Weights of a small transformer language model: MLP 832 SwiGLU, a variant of SOAP for these matrices.
Each number is 128 + 32 x the weight over the matrix's rms, rounded and kept within 0 to 255. Layers, rows and columns count from 0. Numbers have three digits each.

# v: layer 3 attention value, 512x256, rms 0.158, rows 128-152, columns 128-255
# o: layer 3 attention output (transposed), 512x256, rms 0.14, rows 128-151, columns 128-255
v128:106131130168082157127108165115111149127154077108158155129117149140101099081118101178179059123121156146139087071079135119173125108171131119125133178105103106191083100151164075134153113071141140079110109149154123098137130100129112085119095139103138103178143103109200131153143142136130110122067093100083046170086129157178066110155127143096139183100111128192122118108191111139149175170127
o128:077105146200133126149137161120159161119156098167116157204167176149136191090054151139132064105095151142098156113148123131089008168154145075163131081120112121136101157128110148159104111140080115121134101189155052142126076076180172081147214180153115149123146112106163087101109160133159105134108136116112147154126111144128158123129162172121172160131137117113086112119124174116082176084164
v129:191103096080112130130138076114138107109151139097109095140128145096137142136152139116080175138168167121118170178107125100120089135079169110135138182113166070165095108146143166108109147175144129110129152135193129088134148167141175090132150095157121106140149139137123120129153166094122083095186129128141111096107184066081135140126081168105090172094101139064176129117161100112134117124145
o129:119088121120138148090138109126099109170187092084115147091151097078109132144170108109143111140117180094159103128161120168173089105160106151113179144144142121108096140122097143095169193157133182103090128138142077073147136102091124172116137175129165137181106111137076132183088123124129125144101067144135165113111082141150151159159127146127173126051142165119140148128127190167161157140110
v130:120179128128102120112112116122120096088094173119113106136162118073176153178111135030132147104139129133160132095137141134069142131056146105136177107117151186099121166143159123130107119112055079117169114086195121145163128131114185104131182083123086142120136095167153229137075129151103133093118123193103113149060111164147068133150168141127111122145154092080139164154153195088117142099115
o130:132107141159162122091162063116136168114086114103105094101162147106132089118087124138112099162131099111173157168126154135178155111109097121081129160147125100124126102128124145144097114107181088145133119126137127149153162093151125045167075113105144067147119169140162155112114120141079119061126092126169171137143158118074128190170165135125134145082041116162088094127122169145093097086104
v131:186113113151091109099166138146117095093101160101061120210091127094143142117084149181117136134112175142151141175065156117096104084092108091126122126071141110081142070110113118172114126120196136174090089140095125104063094077121106165142089090120065139102070164175152101169149141126144075114126120140122080089090133113102198130135134102136073150131171173083148040159119124137117137120174
o131:123152086113178104168144125124118142119165107129160138078133085133140096182110136125121135156170130138088081103165162161144129139073150140109120113120174113115123080098151120137148125141099143133112091146096143139103158079103155173139133112172133103132110148117145103084180138089116074153172103174102116068141116145187186137119151121116123146064064174135143100090100115174088125140138
v132:109187125095186146120166118202120168174152125159089129117051138127092126096151091117128145138134170104156084097114181158152102071053152213136170146124195137105128086176112096095116105156083172204147155111123110155179127078145150150185117146090180133118108158102149148141137129140138147106085118112124134116139160218155110156125154095123182141161111060090168139163105187121118142133060
o132:084114194145121146097134094110149108133106129100117139106097091104146172104136140122133106165121084072092156114110166138134095172137138086143103114087141115141096131132117127156151102140156171128161210148126106165097057079125060129080096194133124123130099140056141120107136104103102099147202129106105083077139178153158139131128142095108126119116172086096136157120122104113141175191102
v133:073126132141113132123141127174130143114113156127153139127141193167163147084086145209132123146138136123118143163074087104122154142128151095163161133178147054111120124066152141183147059162138088161068099137120162137082140102082127109150150119148080106079122116164133144114076145146088103114148130125214148163185171135119082120094166108172182094124077116052085125161136160102150110167152
o133:126109120101123114130093075130179138109113183071146164162123130117107161125064177143096106133111085152082086083177157172145117123106120164100126139116174128136090144131124097162067080108109105143173099122154138113124145172112172137166123169168071143080137140146107127171118103109098150136183127149102163130163156092188122139117092145082152160152117092179136107097116144134187068153174
v134:171140121117075144119102137174136128105111107142118116151141178108123090213163086133148140170162146133088129123125152185110051129102163094149148152140109085109114131132141175130164170167083156171103147162087135127058144122095096132110154101137118150195160113131150173129107123156154175113082106115101108157136112123121113098080083177160084077128131109087167131105137108096127170155126
o134:128099074078122164115114126105135144111143179117111124205134141141151145094133077150061156142153157135110180119133158113109128148150069136159132119151119070108051185153152147132172147130105148172182167169084141191127162155090082141103214150121109168136171118094145151143132144119129159134159110108120123159112209144164125119099105111106095206097164163173106076161085181103157117148157
v135:110125120095125168170129169151095101151182120062117138093083143146169074151127111137191175161129103158150108143166129127177158143110131116145072161048148146150131155114113154185147093172163174169112091150188167101120106144099168120110079169112187133155099198103114107131167133082170101076125082067123038109147171124076047131147190135086129161075064140146093142175158138176124156099130
o135:157136131121134149151113136103073121141149121109156150083150151106148121211087103109152164139148123131145083099136156065120121132120154161155178157115151138103139118163155100206138102115132157154120140159080064091086118183131119107095099150093117147171140218131052056126053156096120175176169125130111166116110152182108126095122084162190064158084141095132145116130177134133130099071137
v136:093085093156180139119116100125102134097123133122124129094109124086125139144115152082147101136114144166151174099118091198155057162134094118124153135125137136147147088083128108137134155141122154119172192135125093091119091135162143135207178135136125156102102126148133101154138122100173051123108068139104103093141152108131145076115105213157148160172131088096118158123131124171204094140179
o136:076104139099166120073173154171112118133111069136107100144078146097144158088094096164132102143143063058164127151109117050175170133091168145109125115124136143097141088072128092158155099199114141152078141091114152160119166123119154122087156040144102121139095147118107088109091129156168118103117160119151165149095143146176093177152166131120136091102161132099184092129164164129134050148093
v137:124165188036187114120145109156118129200151097076118163161153127094145141164105150107116108117088163130107155089106122160125137107129145192135163132197138112162089105126138111145088164150159149115132130133216138100176150158155108121115108178155091147119095069113143113148214092144142091151108150087172172063165124168138145119208077090071109137120087111126122171137114136142145115130159
o137:134140105158164165086149118118138157158088108152129154074097155171158115163055156087110105128114146111134147109138094112129087134099141174074113107116126063209115158164137118074101163143066112166127111097136128137197166119123102123132092162168105095107126133110152101116137056157147111192113082090083155100209123131175176124086118112134112134097197101125157186131163147102139120102125
v138:103061087098117119114219123144144097157136079098161117079105079156162140112090151133133135137184119128133147106091138127098130157102088143021149121114124170079162076106162104108113140117102084158132130111179153159116174165113129202070153127123143084139154170106032124094070123132148096104112068127127104114101111130104145170109132192150093113099129145161105139176108097131049110136139
o138:162149147098195138130147169108120114132088119137174172109152100145106144080131127119195114109110094136058101158153084115124121159155089104099125192109136144064114095118095102048129165072131054146089126155150137107116147125152180170099092106147115170173132086167125128132150125153178176122179130083137118202113141196094149129144155143158051132134046150148150142145135110104127180131117
v139:127135162103089140154176209166085135121141155132150132161146181099178093108098114123154076141088143120145138203149137174243122129101109247159087093105086079112046112092112143142173125123141137087129121075128094129144170117067096117105090157104184125124107131074089121131108146064139178187116128160077167165084119151133015085091104123086119182176122141085129089181214097205148132085099
o139:084090131124149148065154132154138182090120166126128093154117141119119191126109159134112101142096166073129106116090129160129145179051173166132148098105107096131177083098117149118114018116144127159146123176105129128095171134151122125112171157112189157146188104143089108131123095120170118137102118152154101092201102105209141130144170130202113163127132117118114109052193078078163105112121
v140:105081104155127105139119106077078139149155170171113147117125116185133134095090126159163097148156174145145149141096121180149208144102132079117086158126133113104142161128190045151116104056171140102162136083169146099109139163136143127108127053162110137126133162088154174161138077122137140110148105133114191162123156075187113085089129131188119155144143106107151172108117156113109198129137
o140:102063145149203072044121160129081128169086125111132112180179174111098141157166135086109098156111116096092167185115160133096098146130131126133083148097129122123132115064078113217095144106060114123128148125174181102132106169131131143159117101132134110179140154131145145099087095087134104072195159137173140141074161106114160111119087146147076158131074158166116110096131168188122144093152
v141:097136138155143092122133122092112163191095115145105125134100131158099101099140107167090160049177147139181104123172132121109130221108156105158104109099114193101132164145096164048123129123117140142123174172156138122122120096094143102137193147150066101109089127162106107099105118166142112112110090087134091153118156164079141103109099100088092134153090141180132152084134170151118135152135
o141:122100074105134174140152089101142192104194148087108119097139101130155113099089134117154165116130164135132183134082139119106103146150120140158176171043163141108105115179104074175115119090127165101109129127141153147106130129137125119190153104111068148147103087114115097087128095152112094151140103100126122065143104159085121138137153131119118121152106143105115130080134154157141110096174
v142:137186127175218137185127164068173119074190143148150100151092133131090109154178117105140149134104144187147160127139143164088164104148122171107150086129128153132129137176137167119079068146087081130116063136125171186125152147127134111122150187158138143119152084151132139177162112174128134118096086131145156114124116160107097111140111145149168073132122142150149125114149102113123068168135
o142:086155080167124156109135139084100119103141129106156176086115132086099143106033146138104146126132124131096153067141138059134154079141136090096071072081124150135140087103084097174174155109122103112119141124137136103164066143098098111070138090111113156140105071118176087152124119129139119172119086103153140170085135165127141129115116144087116155100107158140099141130150094119138112129126
v143:152108108106156128181090109124163095077086119131127133146094156153116077144167110112165169106083159105174170107122123108138127126126072138130123129096110152178093095108103119151131108118093074128149118076155195150119107146104155185163164119148058141136116123161144163107163081149135058052184087116087091134066167160188095098146128154134093091065120146149119178123161159123162111127133
o143:125080147128122135114098194117149153107115089150120109106130203139105101187114095103124104097114097155127098044137076160155099099152157079142140083150138053088165081132144112195113099111125081165079111162139197190122158154157137161182140094177102190128120113126150111152116129165068134148130183136184188124130123166119119134112150134119120090070152165120104173190129115084108089076114
v144:090111106149082149170127115165111149137126143120116093135146127106128180087122165151106134135186118171100115150121143143147113134125116070180137101138104134104108130087105149140138150063164187101126145116118155156082188116145132086124153126150146064170116212080106085111130148094137173150096138119182093114159088127157115170113122141202157154108081111140158131113136157141149107083112
o144:110170117181166154109079151105062150100112181124082137133139095130109119138181129103176163124120155105166133101107192093149112127141120134173109175177180167124104147066160142114134113146131177153103099109164132129087120117096109153151096194161108168102117159236151131142164222131098111156112157113138123124074170120123110169145154120161187117076124088127120126176156123109141089085143
v145:091148138103149173100130156130167146172131110148137130161178137102141154142126116136111110101105090119113175149148152139188163120167161168086139132109196141139130122128168113110098152110073116102123113160206137124181125133150154109109156116128137111163100173120141107195162086161065057139119080143144132181109131143126136145132125105134108147122168121154077102169159188126066094130120
o145:108142208132122099102137109142104147166108185082115136132109120152092119132112099080157177096126157142095157130150108124092110070165137166144199158117124167129157095125185102116139102151084125027233089084228162116181172148143085150172081153111092132098115106118122125081145027144184144134070137141113129148144170170127128141145160141180103115137135124100131089138186134133081147157128
v146:178118141128166073120150079137167124092091117146149091128122179148048102161177094182148138132114165137158115122115084088125121155111176100138106108108073157108111123163149172131185091120131085116129154126148120131109128140075118106134149167118138126123117118208108157081136131121113094125121125067121101156076115101130147155188156121091115159094133090099152138051175097139125125109132
o146:140120104080138119110088094122177184146148171106148102151138171106144159135157120162164127116144089144157106178164165086081128151105104109133199123139062168118150158088061116117077155149110102103130123131102123121116156138135149110138148070102123157105142117119122122134097167176070111112100122126076124081212077132091146110089109170080133120150113120103084155126126093116145172153132
v147:212100154137114099105127120144101130130170179208178054116123090063108106167106103134055133109137210097121175101141123178155180126111151102156092135175152106128147160105176141170133114178099131139142111133098170135173136200055118071123172103027124122096150183134090167133108172099100157105115100160152078134108113137128114121139161183082113131087101119146115085151080082131114146186159
o147:116152138175130138109068099173185176121148148110131118126143127122152088092149147127144152166127126125156078144165090090190082124095108136151103136085107136145116175111138156099131064091149173131158146070113119090155164207132129153130142134164078118152156175116090145155149130065088136089156087081144194150092140113116141163113086149125101171100151164137123130117118081114138129160119
v148:107152101186099138153134112146175128123115129170155170110129105178105128121110116132078144121133163147148102087143129120081132097118180146148127149106160157111151143089109119142101173136129115160162135161114146131140108164254148145140111137163125122094132153062169137141157017164148103177139105141116136122121139138114093093124120109153096172158118078079142123079148134064118122192168
o148:092063089150164122089085113148097087148185137094154147113134171103118111146186156105124145182127167144162142085121135153085107166152098100137150108174130168122115106126141145071139095155119134123114105111055093105153178143103161179148092074142131086133101134121152127093107117105135154192156167123092073162103110119135046108126117135147070076115138142071106103106119158148089123117094
v149:126128133111006098144134100113159159150111142090114118094136146133109138185114088166156109103091103172139122081104148139093134081083144120152155118145151089150086156171127072165102166125105124119170152127148133075156109172119157128126133071075152133154152092113130175107199129131112106184120153119123116148152131072108166125187125142132160179126085125135120154092059106194118091135133
o149:118189134165078169042110164122159148153111062119124127144094100136160159112164153129130157118112153147115105199143166106080096156144153101112054078129153089122121103115125134111110138127123110168189095142132152110182148120143105086105107140082132129072124113126182171177059155143129114157115116189132107109083141137098105151091117136190120124115147140166184135149090093106111181140127
v150:044109133134206167154103169145159113133156166155161116113065128121120110148089082079123077134091163116104137121170154095157137104181156161129172149138108171125073143141127180117126181128094155097098125093109133193079149161150128079162163116124101149151182107095170163116088101136140100109112178124109156155131116138140095103151140133161110100040164086119136136120163182056120117104164
o150:057151144103119117110090093172090092126134136157175054177168116083151157137083166205185112172134132137110141159090102176052133096151146150109091171141152130119157129203083140067137072081100161103127167141114138123135148137072082125180102085089116176151112096164180139179121158085074121095125111149109095156068125208117112053185114201147163053110128098154125107161119123124145063108100
v151:092116115119128150139089149147168119191155099141105149144112151100156116124162078161066157173181150117078141141137132142125113196127160157138122115179173102133155144164175128075076101109145130150136084185094130135096128145141078168147120147103160098082083095108104140164116129130141113182134108178131085148091164163106150132151143063164119102160095080098138090121088117133139140104146
o151:137098148137140104134139125160096101136106075101110133116121152163149083095109167132117174123078137080108152134151106091127085121058163160163098148135072177124149131093148067073121148141088110140156087106145158110131091149135117142085118152137111134120159104168140153169063152140135151098127145102181110098148146073140122076155108139113131162100125163200089178104139118145195128167100
v152:051169129113119184104039066141163110146118108083140099177183126168150078159107117081104128170126070153145103138133149110074111138153156173153099123100101143112151139202169175108105150126157111126169124107069189105136143149153118183122115150156155118144135118145064133091138019158096137143183087091073166112178166100136136150165112118120127110131099090083116146118091126177099106194137